Weights of a small GPT-style language model, trained from scratch on English Wikipedia: capped logits.
Each number is 500 + 40 x the weight over the matrix's rms, rounded and kept within 0 to 999. Layers, rows and columns count from 0. Numbers have three digits each.

# layer 3 attention output (transposed), 448x224, rms 0.0324, rows 4-11,68-75,132-139,196-203,260-267,324-331,388-395, columns 0-223
535462521592471562574402518548540452507468461407451448459464477520491457374525458502520475522433550465485447491496477515497476520511523539433554491511478499471561547546472484433519530510469493457506500460470484500486471568544534459554494472449543485435523440513482579549425515568497501495468480510540548501563424527443463474516502438574455539559510560482481449472462519561489470496508521499484545496469467519498562548500452470448541528474522423577488512481582539472482527506489518574554447460451559522460502513531568521479564460552436476533585465456469525487471505508564524497520449620490489525525473463565501487546529469457483486502488514494498549456510476514454547463521
483504472492511498482473517501525494525466481518518464485491498499433504520552522534462514482469447478532573486482503541506524492488495477471466468505472526475531512488451435473482476513478458503489499510515451452525479525468496520531553565502470533520486517462504464501524536539496532483487493506441481484541482489503562481495531513437482482431522539560494531459479513536446573490564477544480539465438462468502476470499457475523492503540494456496518554502555485556462521473456575541521485461469551465503459522507439496477513486510488501418553477560525514503488490525478509513551492591542534500460502524439510531498467579510473501489518533415471512473532533488587537491556
537489470482516479414464486491497503518539465497486523499459412528508440441530442561521559461478510518485548501478473527513550531427532514499583434521536507541537488468451506543525495444471521548479505461500530464531493478458525526562486480419543466405489526427461569545543509465501523478564521517461523489503462512508525455520475481484476529562514494490476525490503580415487464524434524465523460565519473569512528487489501471454547483467512511547431492490478550457536482568532479502538510502539547530552539497517543470475479509494541474479474436506458574473556538454524405512482481522492538476447486507612522435498480515525472541550474486458526535477457492486530555436495
487532561556493509516474513484495495501513553581527526480491488469517520474481475554558522522541453496501464509439473550535494517509521492450495444454486505467463574475513522505558520548479491460473525522492500450443457505521570492462492470514458544490497501555525500490485500423547497446508567507507534527515491486552493530526508523489495546451544477478505424536439480479481476480517512515488504597507491565484442534476437487555463497543477436508466501492479475536502424494497475454455450481505535472511526537514501530502520543539516548474507509521451538490492500470530509456488511539535463537500507460531448495424502460479470501515485542505528448555483473502517547504494
558494494470534440455465526472521538470533472452475494524459462519449491484523519550586540511522519414460491476494546479486485527505485545482549487550511471454496477478495442520453468504490529524516465505596472434496507531406544522542491511481493457490542519496422545529450491523486460504546509516511499503478471535475474469515494556519479507551551535461522513463548549521513533484502472533416429537531464518482512546452565541444441447504463513524487562421508506543534463426479501510504519422533539513547496463490569498484422561561454471496565465476528516543568519438478499513451435506554481536499527501536531427486491515479493537495588525567510488526483518441514443466476
457498479538495535514442512504523443519514496494522507491451503527525416482511491501474532553465508462518524424471511443452545469607444506489516505492507482465472504522509485474479510561469495466485459473532453483521502488504507562564542447449477497530511534507485499473528529590527536502466556465460558561508508514485440519420556447496461519451516496468465468515567482495484494552443444457572459454563566502466487498565542505475565467466499471496497476502580539470539508488486500518496515482495559465409470473548557506436563515533427484503547511482426565483506533451531569489493525451547517540570619558519485519547534502439489520499485500477486442477459470549430502441498
520527528493468514495473495535533555507557548522481540537476488535497508472537506558486570558503468508466464479483515542529498487417477524522483474488546430460472463478540462489460447479466527540478475518437507451519500516488497510457461491516539475482514471494472424546433421518519493516507563508519502513470504456593469523522563440458533599485513435487510489517433503552512512505530495518515482489535511493535471446450402535469477542489515513499572468548496490516429515400527482517423472533566540514516516480515487554566508475474591519464466524509457425527491471439575487547489581480519502571486500543565480460434476520515507474467499491508582470510483510488519455557488
516463461545497510506459497499498509444468498510499466462562528501462490474498476510405541494526530398515474517502536446504473475508538468431457546567530535522458489480472501470467549530541538532520526471455491520440481485498509523493552538545493476513513531568435537520544457510567430443501489462530515468508419447472572459513485535526505510457476525510463500551441516461460500461494463528476521434548546454504491510469471476494502512528541516453500485469512484493513595507507539488485495500527488551447476518505506516492504435550546507587567439441485499531519488481504521554516535530614514558476464459461595486485502545599524550434467491488512491495501501532496534495528
563496525469481524547438524468542537554533508530407479413514457535495564532502517458525471490501465496550473428484539462516503459435506532471510491515532420490536497464542507521471502454565562541533471436491445480548507484534521455521481492445496512438440544510534504503477526590478507542557447530475452496538537511536501463377478501449507518500433525512469597544502523439402516463455519494430550527485479574519485504481514413474479489438531509509514447602415419527490541484545536539489418507500462613472476507517487494563506505475468504525562573457489524509430572593517498463490448489558497591506509520530488548555434437500480489441426607495510525460513594458551453498506
448477547510527530550429476519598498556477496478490535451515514537514507451386478456438550559471592515576508490537516511378481454564514517468494459527556424511502478492547501561519511428529566498478553577471531481489525498431460523542509478463520509530530479488491510541503552520523473540554464576509554471507529501612414530436507498464527408523470538525494533472523464425432504488458513475472454484472485486529470509536477447485475515485428503470490465486549479485507576532534550443525519471461533564508419538521443467577441537526529514366525567406475444515460532491509441521500541469598469455444555543436512540531473476486473465455542511514507532503464544493463452623457
503507479438441496461467573456532530527441468531538526517549485533567441584480540580527522516535504471515528494456530505519513521530499489536486462470546438516475550472513452454491512552379467446500513478494544522546583484500460477486430479496473481556617516463511463431529537510477509588392449455485492477530482496531473544498543540505483467467478506476514535457545453503549581474488519511519488475517527459511519541541548456463441469475528458479514498467535482505439414521465523457480596567517465479591500596521421610473456507531493517454480437535484485474525475486556614524463506499510419480432421499481558543504474461539462517580475483537441473564515522503498455504510
523582552566464465460488457503472468476396545442486446463597490562472473565508514477474447515511577479490504486510542481536462483470470520530433577514492496511474435548561522535493558508529441502474446474531503551523461509510503488466550434464534484551572436476457537462494444436464535525481522424557517521443536472549468537477547509538494508524527421500524493558471466516462558533545555506528519555529504528517459570475548468489611520457481453444486507423458588479531441470525461519538525487493508375501445498477462487514528523562509479522510514505498513475513463535467496550488491512444509521491530458485467498433495504478512549586477436574495469500510511511503522464509
444446493464530556527520536497481530468378562585530507478527540565530499506512490520478473516474485473526497536589395498556477480478556487525436445452451534546422453536512519619498501508492522539451433505494519558509437480469494514521477467466511507503572542554519440514478462449511516572526508516443503547539494447561412432486559505476542541560464518540542534527542462564510486508527516531562622529494478534555488504498447455474487526508497534516573579492495520434568478605531420417448411509439432450538436507483461513506483519466482509459461493466485503553570553483466463485420497472471545527461454517481439538381537428509516493503488484545466517498438490508508495581521
469502481476465492526484458475492534453525499424488460503474476481502522485422480568502507410527500512505486451511496566450474466545527472504503556472486537546489509476489526567500499513645465480481497499417516610469505476560498514515447501540481487515479489465571506479518449509523485609531467463475477436500544512387552513478440496535448518496506530511464524598572538517466541490497474500456533501524490536572460530469469463549475472451498501449490484510455445541453516558501563533525485559537491428516499540490558454574442467572639495531440548553524468561468458489496524516451451554497514510491392485457512494508506510515458489476485479447492420554556474529530536584471
583524471490489488527490492535515499475518444439592528486512480504426440469488561526454552521474494464519570457529494493539509504484484465507515477531552459456481529500566466478476541552437522500589469507471483474481465466488510587491494487487477489521458591425472518525526499479474492438458420505424520533527584466455576524419521531519588498555559560440482493531544379477458494517450553456506517489573537493473400522550432585471465483640454534534483470479559535531522514583606505475502492471438509395524471465495600499400407535509572467471490495485562514520487473523471469531522472522411484454462532440494485504530554511548466435500539532489476477476545586485424546513523
524551547490490428469518462536481516509492453457495485535499474457492476472495517455586510541497450495532540508500570536541530497408474514548519490492535550438458473506506488519581509528471417516497416552512512440492498559526449446517520494460546471562455456495507510420488491576523437541488496516582551552563509461505488440451551449492548550499535538460520571506477516483453497478483456553510508545508505505478486523448487560500530513544444502539468474515497512529515481492495496544568501541515515443486457485568485483440487445419486505502482420553500511437491540505542484452516509502491531419471566475520509439538496555508476473516482451517506462535425490511400553543558
505505617430498460531488513459482475532491488481477495501547486445495425519467549468577478486531440481489579584523553522450522518516474540515486538502491568514448478545518430465517503498462507424463531510514515486495454497549473478482521576501545497462429537491552493512513491485478513476587514525566563528485519547493489546473436494510519466493549522588499501482547545558510539471532419494500537504518458504475545462575522558518482456539512491447449496495506522534471536454495514495513560570462463424481498457420479545497446487544456494484534440436436497446537436570534540525518444441543499479523471561444454481469437456457450529467539474477511522463519499552565494483433
453471579507520564509519549459508554539560497518519556447439456511476597439460571512577496487512490473533500479561484494597452488451512520486500576498481495479488518512496534521458480518508505577475456465488429466416481539510458461490501496375533470438462549514577561499552465484532485485486458524563467453451420530511461531668456476459517567505459559515551476532478431481550472423509479583476553499517466492480447509460571541524545510431513494491515561496446454436516419475538567465501553485528470526585451599510446414479390544475583450455544507430437490544561534434437539510475509409515544510537460486487487448454478518508510606589492552510478491480421498552452556546423
587480497440455451521459485501492502502539402486566471540518492554511491552487519503613561480526418478491505549574437458469575498569478502516539568527462529474492465496475547508580476470565486505548481491510564517544538489504465504503478488472489511473420546471477524490490444474470563498405574491577472474534484476544528553532490494499531467503472569497483591446506533484513568503439446483525523518492544444600498488477400516431501487521438496492489411532530477491447456465473554533412593529430520500416477438522499508488527446554568464516441501490513538474495472429428584541465513479447503525477593489484430542490566509605478421468541422435478593454458475529536524519519
475581487431464498443483528601545489575425478560480537538482409372455509523517516402518436544463499464536525462513515385548516516539469512557479514519431551511652504483454508473454435604466442477532490444575458406533515516479515520427504553440528496556490495471469497502540454527531558561463550524481505533536488516440447502476456539500510526651529475482452490514493487431549429523436463461548480519438552526616477498586581556517570527527509576563518459496513434415467464493440492522535521503481491479424483497466496479454512516491575541545513476521452487596492484488477502456470474460534514536486541496489500582495553502456523440465566496522520469442460504433578458450517
557551494440492559495483515534506383501513463543564476577519448438594540514458482475444569498444471550478476505428496534482526572558510473464417563544469464402510506419509536506503478446450470438401459577537486522549496500514584495470508492486465492516497524538512502548539497538500542464473582460487425490561405513568496563546527496462508485507476488516517553444520401537574514619458598535530442445508502559521497512437494482449498444420462500476492438509471534506445548536546480446530449519457453549507463471589461555504465441520452488525468426563506526442467505569508489486614527516500587480561515444507559429479538453487534514469443480515470569561440478479528436503538
532473464476477438523496515506535551549485536505501561518500478519433516501511542492523482470410530566509504437508401428506517580531542515475482512523443486408466480564477517498542560471546478453564506445511519471502515508513509467517501498515478519449496520480565473476496474492486479534514521522501473550466568507528497566482502491466548352522471524537507466468528458508485505483511531537482470531501525467456581489463545450576518425499484543432557541505545513456441436478448517454446559530527519509509484522564488474509516414544553482508508533438500549502518480501482515532532493467490426462505528517562425473496491529534508475517458497540447466410482499511567445514539
490472532483473467500509437496459465532484467450516485545450456541537499532477522486443523500459535464438531516476513515522520491467496611489504500445547547528461547486558538476464494549482475486550531478489490540426554489361547543494530508459468533489514453545529460525496509496541505444509458556524583454478460455433490456526488502509487435525481485502493528452520565459473585490411504468429546549543543437498417489526491523470520512579470465495501549582478482508561466525446475464566529481463527432580493510434514487458595507460499470446577454492559526521496503493512463536467538539517510477492482471506480493494483461532535435567601553516571537528484479542487519499556
470474562534523448512506512407423600513496554535536552446483536474466508586583467511480546487498530416487496455518501511477465442493459513404551460502573494476457504487527461522571558441525432521462480565501485538515460542551567536502529492531528504463480569466462479464468481499525452475429506540459483572485544574549467521492555531445524532458425465565494485510547544516537466463512482479514522462489494544492440468415519494487448451536443398584543525460451514561481537460477420502526537569519507483533446534479485439527435529575476445558414522506558494494482611451503557501478509512546526505539488528475469453499499442502529501538576569481484473496492499478484477455458
415538455469483512505503536493496410456422456525512532469508473476415429475532554587465444471583464545474486477499552555470534579513425437457510532518518506487499475538475473525556549473471439451498545422512500444539569523513451503532484516523516518500553540481466466478468460540487497517463504507522460523452503494516568532473517544522570450478536456532551533448491477510526499544574497447475507498484497479542544548495436444505560465542442524613492522507494582545511506481530520561469523577513473486484423519442515496475509523548413528479517500492538476484505514458476528542533535468506500509498489555445445511517512554480467562475506510497484397489468444561448503453485
502501526519553430458500489456444504445433491397474516465500555457513498533601545484552533493542474522485447497430531476442492436455544502537498557483483606523440542499511522548481576544442530502562501504534516518562517451439549468508473475479510550567456534451535493501432474530546480417485487471534490484487619556439533584576522508521482457525537475535552506485526554450457493479493535467456543477520534511572492524483529534557573477536508415475469538434516525463481482510474484438444528491500510529472488513492466458450535515451412504535449535512461470483508589505548506557565497454476467484461482546545503500538449543485446421489528493451465540481520434496458501503504
505522496550558469487473458506564537488430550534513455532573489483527486519556516442478495537478537481551510478483509472490492521487479491459436566439528549485458494480499534477535506539536483429491563552472420507485502447489529494557517511491499518483475451523518542528484456528512446508511508528519486512516522494514534473527499503464555512445537474504470473469438554461507483519505528495490513501507498533485516507441537459539441488500493438523522483531462550527558505509500506477599514507493474474500515505435445456434491485535537479462543480490589491487435541538467510489492479530472498499496488521535512470630516497389443513454535470482532400551515493463487503464527
562496443479445479487511436508559552442511409460472500567487479460497562517465488534551522506461499461499501538492489577524507470503480460541509478464511484547496511553421494444476569501576537450533487511452455553504509553500495466469507543476449512490513539545499501534460474571533407492495480483547458454460539471432458547463459496469520466542468532513444479515518515464442537456509515477536451495526476572451509512481502493495468512500541487495483515415492553525546548472556504500504496486530467542474465540520509614528511461421539530456566556571523509456470583517518490484473499540522490553531474596544438474499460444532546414533487525458499496488525508501483534499491
503491539499454456514421505541515454454517466556409500484483551525444483558472538503486464499538542471450574482480464465483529523481493453493530425438490533502481465512512461540586524523448501434468509513475466511531563512502556452548513438562511590490463488512434494465560454565462509570501557534574451510528457462498474558486487493496544461521546514480524491469510531582494539474436502453517540459532539488617495490517436389520486511512482499496530469498484465509597463504485517479483529457468443548547534445466555448575518446501481549481484548507502513483462491481504542445555555509506472519529574508429527480521533474438508463483440516488559482535471542463438493457567
454424499465503456526469509496514441462516444538473520503453521508533484474479513516456457494493468413418475516459536459542495564557480534479457492498574463538497592567567476455485469479486434512506629549586438550446536512461511500517491479433539534556521515467483520470484549506533509439431443495482469490506523454580476420515483522554541517501517543438569481493497474402478472507502439542480515501530513505517436569488569502518502648532534480570503462494409565523439495467530505518549533488485431467466464503497489497515520548516504503516563519481506543494592468522456483515505521500488540469529520516421496490508561516433505481532563492508522492494508479473447510448521
524479476518495438457505466519535532521508451516487499533536466495508498529492524536495546555463505457519486477465567478457520482544492453462584507507409448443482519467427513485489471514503541569502547457424524546548531472476417486543541488561486523493489486525598524480521535517507497533481481493513473531545509487460524537520468552537519475522537507491424494472431497444494460571512450500472429534563464456513549527508447497543543454480504506493489493525559515504485460417530537562521516508583514512407538499478502479512522445482516622483457520432492514483566479475557532452459557483468516485529439541533463463553531493573475569467505492430460532473473544464513471486479
439540536428501493545517534597544448460441509512523525529471502446570482498505467500511557483503473477460534530446478543511526550534522518483425508526460507550570399519490464499468525458456470461470511542496564476590512542544446478475524477505503495499532452490555473483456476491521582495495513549470487415489488443541527487478552538572493499519549509518488515508478499520488448530498539446524510497548516493451554458505485512502486518444486518530468454503470530457538480476497516439523469512445506465467531414446560536447527514471557552464526518574510487519490526461483463525547500451444576489464460518486524492507536452542505457394493508497482464492487533459568506530471
536497542536474523527491401490446549392444535502547591483495557491513515486484467445512555530518472513475511529417468596471500547522464474480440497495518455529500537449542514412515471488539480462400502472464563463488493444586464432578538509574476492507413440541537442437541565519405521485529460584484512511497521511533480527447537526513476525503419495484468514412490454416492553481443541489539479416466528509580481563530588522432481484496539515498523426526539472553475517420550505491450434544513450525588532511475435537626514504538537513538467533552514431487448471436537521430531495518522508566489459518495588562523534467566468491582487474602546505530484477459489403564462
555471496542472482525536453457521533465500431501475538494498517455532483473451453501547482421518415467548475503511454490445570504475523521469582549454539581557558423576519469569551532565519530438480413521499569477510515487543506450519487503491422468422496552526510545448531534513430466486515469527536483559459435458572476493483426549461540472500511536566415509465514527545410485543445530517530465527502485581503551448483520465489543482511528461486433500504518469507544438459560548450495517514545528461477533523576450477539528501484493429510497521563525468514504547441513561520448541463471517424521454569513555560464498498510488481444513483471487468488470499520537488518455
512456468456466534513575521539445529450513545508513529460488518522496544509465506526430531575528468525508480546513518456497500497517553508477486456520537439548469568562484457572514467516483557524551435521494496542517503547573482477497487557541495509485457494524529494470509516550517455471602497474450500497390505479530377538461463566485616532513488468503490472445563472434496433507472511561500533483458483464459454454480488519512551525512488526505514590512511535466441447469510433478535395474551530475413495508492419415510525469442503521418574494456525562522523513488477489495505520489522515485503488533501563509470494507510524515477505553487508505563491522456404462570530
485493495482491518479538489499465487518421566532503489484551489551540445519560574540493462499539427461535419576524520492539509470511501470522512457547488486491515462450492516457494516465511503458395488558575486505476481511525426559487511417457495495529567479549468487463504462503535553547475574519539487506514510493492504447438553449514542489483531490479536512508609471524536468532516516490491498455553595459506484539547430455490510469585503544514626484546519530489504509533486517514510504447507506472598446442488381466491445453506448558492507485468439444463534445593493489502518486472424478488524536481488610425516523550510428464458513574506516552469484409429481491474561
505525503424454496417466461472450551547461431526527535502441512507489489524493514567531530458499452479545456476507483530461509529544522487430592492500571476501543554561565510501430551487515543490507494456495502556547562456493529546434479507485546482488506495452473526502417569488453466462527478497466616486472490465501476501498475467495453463522407489487466558523545483490568527448505450488423488543485480532476508528528495573533503524547516474513467526525515537487497505533507491495396480513527441498477519492490515562476487511459498475523477580474496494494496472446515466475460518576536472461476473549507446461507549551577573475537477551526560579506481527492474456426559
460519568598474504487486508488462388461499538509517492483477496510488616530512534452459518594510488509536544490435431556447471473505489513538491414463492462467466460499502531530485483437492599504529412566419495437513494475360481528490548528438464478518544461542512487490563503493487449515539448539506536468456481616575534490473511520516476481539519554512486510538511467486494577519467551456487458568459484505415510491467431467451481483488476486531521509540523464589549542575482491461535422496596553548532598512471504610465490477564490467435532514466497559448558594437578431455549484551563585544460442565479472478444456542477585517496446484475507452405534514518540431529446
505494435502516527540569560479508477451513529459496471488536565506506501553498492471489496490536499529500441553454521500568468481516559539492429505468472578572501466531518537534626446560530503469434465409552480482450531505507490463494537471548502529513488446536528521430540558459440504480515402477526461469447497478409507514488539507413400480521510487498483518412513530503524546477483523506457526479501536478499527484463507486506538492522477422447514508446526555462511430444539524442518490533521554499471523558546498516500487492509531540522474481505512468475533531427527475507401486477465495460551533500546558542531505549470554523523480511509510497590548430484488499480485
534544511426482506457476456452507466523433476498505525505485507534452528505561459432516486502446547617483484544507526515504540587542511399562479502487506500471509505452500529465560446533492478610452470490533444532472500488483501444540484563561474557537530478409496505471515450488410460579590512472498468538517556603516493607471466536513476463482456467439486446460447470432493480569426512410515483450464494532535518487551547563507472518490494468461489474535545528525527518520493439486528609505543446517610506501460529570438649465452440546555461499466554480539472432478587487519493501549472474432518526503542433558464405588537502485483456493402540530508566419519471520475488
490562477457496424508480468427484534514534549521535513513452504455535515544512503494456556445460497464431527478507515531470447481479534481485498482551537473589504511473544442509543523454570532493579574567551494570478506456533507566508452553529518484523491496452529511475536530490438462595435492501546522535440523461424526499579491556536463511476535534467525499518490519429468478512503462466451505519462530429478600521522616502472457480523499460428460482449418489512533534520455487545465510485491580496625459504496450449494499485456534515495542538529426480526470449470560455479496527428525515517436504502525476521492444476490487539464507425447423522539544563439597524497492
457530525489498555518510503550576523534503565486559523464516440487539501466453398520460467495515518549503518520527515571546466495422519520497505419422485548507546524435552494496508460462520430625438527510537429466545517548619450481430482529483441515526565475524589512552448555491429491559554470505449456424459508530498481528465415443499473502508520465551533500606538542455524465500547424513539498502545556535485526553491571471440478503551514508542552491513401450499466477364528496572497407495506463490551506491461540566545475483423566432444569442513545547539447524530511516448434516429533442530539420455591501481518513475494479450497433571527415439474495480540496500484473
481521506516501503496430581506489514454471453545531502535508506462462457437550526552499474476547502464514476479450471554469552456462468506522424420505500512527463530505512530498437526511513555535520472530535450508537467515510476524479517433563493457404469550480548515498521510477507494501461512434527480474513533575458512570425415514514481479511541468478523471530542400495585524506536490524545532509582493498470536469496495433540506493575593483521528496476455520533523508497542509509454595473523394545565518497516535443554491523482519519573445490496521485530599461469618566448390518407489516456535386484421406425461411561511534492459505535512431563459478499492563518571533
456432579468522454507455504476514574523467528461535450544458597443484506542493447424482470501572489504491480504522523442557531553510524501514510478451493460451471442470477430524513449494487567534463519451526487465506524482544486469503542492531479496499523518489466495516531510525480442562530441524528515474567514446531575533494522530493440491438494541523513569425564553490471525498534474557449472436520488455511528526530547559549455523502538510416533490541538530499484522451417561455516501467492470547535517456506479390503588411471426436502583546533518429552447467574459416457615573464507485431465474548537512452485419550494460507557513499496478536552518527467534493539543
465507474518419501572482468518528533463523487495477481452477553421449504515563513476488523477508561523493537474504491516510448428521446464528472519497507535524531504507450538459524516496527489531538482483454458484474525543574471486505431515515478479529525426505488521445482486428589576499510472536545467515484550521434567493519475464513482500444429546473506493571497480452504504555472471483553462542511461536479463508488491519554565501498535516439446522522493510534414518513481497470461509496461534465570498538538473512476474493550513547509514497507446500554471566563542445472542480554512519467461485464521526525459536488514494576523502468470486460466500472538551505557501
556460544524531531494511551472582487547468523413476504458583563465500454510475481571433584496549451473521502504463550576462540416556455545442537535496499527475508531554497353514448467484493547473510460566503466545535472465561552546513445520468531538471468490504510475492516512488471542471504456468508531495480480450544463506467465513429464473485445510573463561520542455529498539452558559541555508582496469436523488511560480540505497500538472485484516433452495504538498486392463451517539520531468462565512505461531505454467493534470522429449531544570512498534441479467528544464559541471521426516489458483516472537509483505526438438495502450520476543540501463475496519523474
474501498514474493450511492469456467480497555444502429541516505434563510495498477436507462460516532462517445517538446482496496524455496555499457590531535511548581513531455479535563467448480574542585530582510453482444494495454553470540469493494522515443484501541472582460527494570435570575462500443482504477488457516497519447558423551541480446478475494527570580402487528442508443479446462505447515503484488466427504481528525501503476475512467509517494488521437480521504504566468441528544495484485531515517587479429508502462567538512519433474498507578498475392516436555528517482553510498577485465531505483533555564511563506495433502527481483473427519559528523498580484500542
482538480503486455447484462416536462517612470485529499488521459519553509442485536427520515521431506492448494570543528566454523444487543454501502457496543459548510522482505563566478509429498512517581569533572502447585511456519496495505452460438506517489501491488477468524518588493539490454527537506564485450566555467486422536511547456486473411501539476409508442515550515552550486540607463478542477506504534467453555445534444436505401515443504514549585474471451490452572508473468527522469474493449508484487479519462440498494477514538534481434573458526505562464549418510472544500522548499395477533494558582461473471505496492457526545513479479452442532560557514445478541559546
530488555471507472577524505467469576497510455499488491559464477485492510523452464469449448511582565469530572488516494506514499479471471457503552514466502531548491484417470538517373505505453513520529444454451527480524486538513497482423498477408470473516444496514535511500548518480446483511544506524424593528457518474516502465479533500493506572460525589538460498578422482568461480512449474535487495442497470550496381450524509627553515512487511565423520528492456530438480479533527490417471384461486502399543535495507513493502469495511517402502484554559512510517529534502473473505558615534445564485509541450489512563462551518457519514546489533552486552563552535486448501497519
513525458490534505457504477555550476501365495533496458428535499532494452443594512518409470543476524527555550451479509514550494575571490509473528561519559403549483520508524510501464517584504490456461503545495555542480503507471473500547462457485584546516536464489536606473444467546513434499519440530564488497463505480551517566467494550450522505502555432520531448458506431436409482540566494411488516502523420586520480593502439522442510500591498578479495461519432552501455522497497490484532448477532494538466513507545486553435545487528487510573488515433484462467550430490463527462438495450583499521501493468476450476509454511426443540439510512548509421524504545512516496512573
587468510573505503451586451528488504556488479430454483485465492527526594446485500498545423484441534482458506469546446526528512497500478551437547601522524473498527519462507508463564576561560549478475474469426472434509602488501460481524550562488452538523497541541504534478529510499416502444570462503494503457553482452491484445511482458526505505503461504427480468435450488406399457494494557516480528463576514427490525464569529520518535469478512577499522538467496523483489497516486471494487461479496546524456521476435493518522475568507427453461458567568479543524519463528497474503508488523554458491538568491485566484483513506461525538466508515497488504495457564504480480510537
493427417511472517522500528588473486486508552447522520414486543530479460499504483502518530510472493520500524506534426553481524500477515507520472510424473558563459489534558501510487464441601521441514572504517500549502450494425594519525495569522513535506455465463517475519552508521513504532482471559496515515490573420538490546529576546535462413456477448534602515460541514516572482509460487495521491491548489470512536535473462506470538499465462447467511484450504509534567515560432440508500553451463480453444528514450508412511468531447588478416469550426542485569477512550493519550454573472500458500491456486485467438474491545471431456547525532458522516446475494550460512539437
422430496510504448494494552445447591512508482544487535559444512475551515437489414568520492551529490486484410488509496527477491462468450571518531491419519537495480586447453503476552540538515511469511520442489546525513456499478541454512515492520488550488530477531458476491508558530501477413439519444497474531475533480549470439531504493524514494484550488530505469503463522448496413460490519469552476524518508460522568542514508475539572513533449561552524493542413470491466536478472453541441501531530521426434491564407478547432532489465493473486476541514537486490605457552521498536496448511485524539536510485467537513562408563500476488536495548598513470543523590515515423468491
554573437539421466508515417535530531578470475520502499519516430581451541481517530520533540485485446554532510493547505529510513487440479481434521450475493619571479454561533526486444566494415484470519526507591539460506502486543500484593488517486513496482509492544513547556510480471505389521560425523467501469488466582533530494531444469499528501458552445491433503524495561521479533434428584408497460459451553462485470489496517550490453474506530514467503572434508513437507441563495478400446501442439513501570511495429474492474498458521457519520435411480493476500463501499514522490526519540491514534478557565550558530486502508509543571551484573483450454531499586458537397463505
515579469521487513499491483527519492486442531555444506496524430569526479484572467468521490548535542484536450445493469452502484501504500485428470435549522474489495538505543544454454563447476437508454471508571509519564487513570471494516514497480490460552540525514616492582453488472514499448539548507520562481436549563570505506497537501497458570511481510514500546577526516543518494530481567483476488462507493529464499589507510480510490530446534496481521501396507473509560520547492511485441477497559465468487491549389505498467398513497473449453534496454440528490530583498538538532484515479516476479447497411465471478509476516487466576490422509454487508475491441511508472515534
559537498528543594522502541528477531576393561447514556549477480591476505502448461530422474412523464578509542528499473447443465483519395495552585444531438482506512555472479522469443550585453513462479504505457488549499511501488513451463528480459513441472492519510564505525498508550485537490510407510474527553480490545484445521459519451511573497475560497522507510499544479486439513448459562481449539479445531503480484464549531556446502462603579507431442534563609530527481514483599499528477509445424472576503492495429455459519493498461386433552504572426536520488412543588528553456529440522547459568537448501509563514456485493539503540495454499541457450505416562512466463475455
# layer 3 attention value, 64x224, rms 0.049, rows 5-11, columns 0-223
502520453535512490492496424573521510522555458491551539517530452521469487490480405438533514489573557584485514503550530509464512504529483458493563409470521433518541498555441515477475487467455535565462529494532418483488544499506485476447493485509495429489592440471486470495563518504462598446498527545506536459502516444463448428415459473516525531493416506442446458523482481529540519458494487439512502521527539469591496431572537490480494481527544496563480499463495542563512409437446438586421446551474488461553505466489512467590481515530524518507510465510595508562545546569533465484484444539537532440542497478530393481476566462495558509442483481529489540450500541490514520499561
452504491479458507566496480465471463600550512495474542527555541533431517408442499479503474502474401528452472474507538435481479511451526507478535454527547400521482525481530553527468530453545485494462522503451555508530461528445517538479512506553485509550509500482529504531466530474487581490482525452483552476487543500501422504503513477546474471556507520473555530552474482545518445534545479472455503444527571487494547490501455559524497511461508460473454510425513496429539511466469537549479534547548453503561528463534582521514509472515414463506442602480464497511522509542488518499438522463461476480504419540506474528423492505524636474484524560477445427544558536498565483563453
492477479534560494504460568512521476428521534477490483520458526537494484510542473450366533443530446505499445471484493394517486507498494547495514493466562511465565453498531518461569476511496507505493456457560541491483513469488520530609511422512548522501512481528519499488455526529428496470445524479475501579497497560491491491623539518522498536541504479489542511464556532522516538482509550601421584545492502445548508487488596552518519470447485544450501553575526454531487438525397485546547429512467480509509505483489486466522554499468424538490503481438323477556510469524555460557482470487499537457472439411507475543503452547450573494482474501514474478560504509511490451469508
556552435525444483485467550417426482551509475447458566502486443475558484476524481455537528534551501558475511494483473579530514449569515488534430577549495524538497443582521435506457536490581410580519545429507570550478505545464560540531550498481495445550512484464487510541504562449522487588500520472446527509484508499478491474515495483471492505546530506472526500500536443501511390477485491542466507522496449514413439441514519529459489461558447578502491555487511476520416452539478501502497476417506499522460593474539468588533518518535557531505487501525420465502539499524509460535509447540557461484564447428535443582523530515534479471560474494504464432469464483523488560542445
550515492493527505481523509530566560507524460457488431488522531476502526526601473496485570580529456527530494498478531543506489503508455499573451506528488423444570502459424385500521448454465481521508491542532502519588512582494452541495493491489456457562521533545461527492481504509549578535533518533529502490562488484469516483534517484453412512575478441541455453515518514521595521583471575565515581498468478569520584493470506528492489497495501470512494449444515457516534451471480517546488502508547483518521534489442533479485432387443452547432565483512491463466516558491471453426449454483459434498456494432514490486461468471613477450525476533492572527434572486493527492489484
476558518392483549540479514422485489498506491512598509539538486535516558486450520486430484473549520506532529487487488464469435570461579483576526426516567470564519441470529461496524525510538509505515454509553504467431450555493481461516459473432478484442486560465509554438547497506479510527458553411434396469516455540512514492531511436471502533451447456485480529557469509493541505514533513521560458492447525526450531533507565521526520605424453497495494465470462506548507495587440518455459519514444493616572489521363465499456559531528464451536468456475505542508483516522511494516534541560533489517542495514513497468482461492413467428492504488551497505498526508542519523458481
537464603515485523503476425442500461509543479555507443519475503505498457483509483524441479515550501468479541448545499533502454572453555526469535492486513459624474533527557519490464452513500506526494450438506475491528496481435448537567502494532576492457497523494464494431552511506488461483451519491491483468552609400444512517552502538477531500571517530483505357537553451548546514458490525530509514548492468509555457491505502487452547531547504516492460524485477427476515498520544485530502582497522530495519517523443500468487468492479540499536480538561519486459537480558415488522456569510507450408490533468400475555493449517472460430544466504517499558527410390482587461524438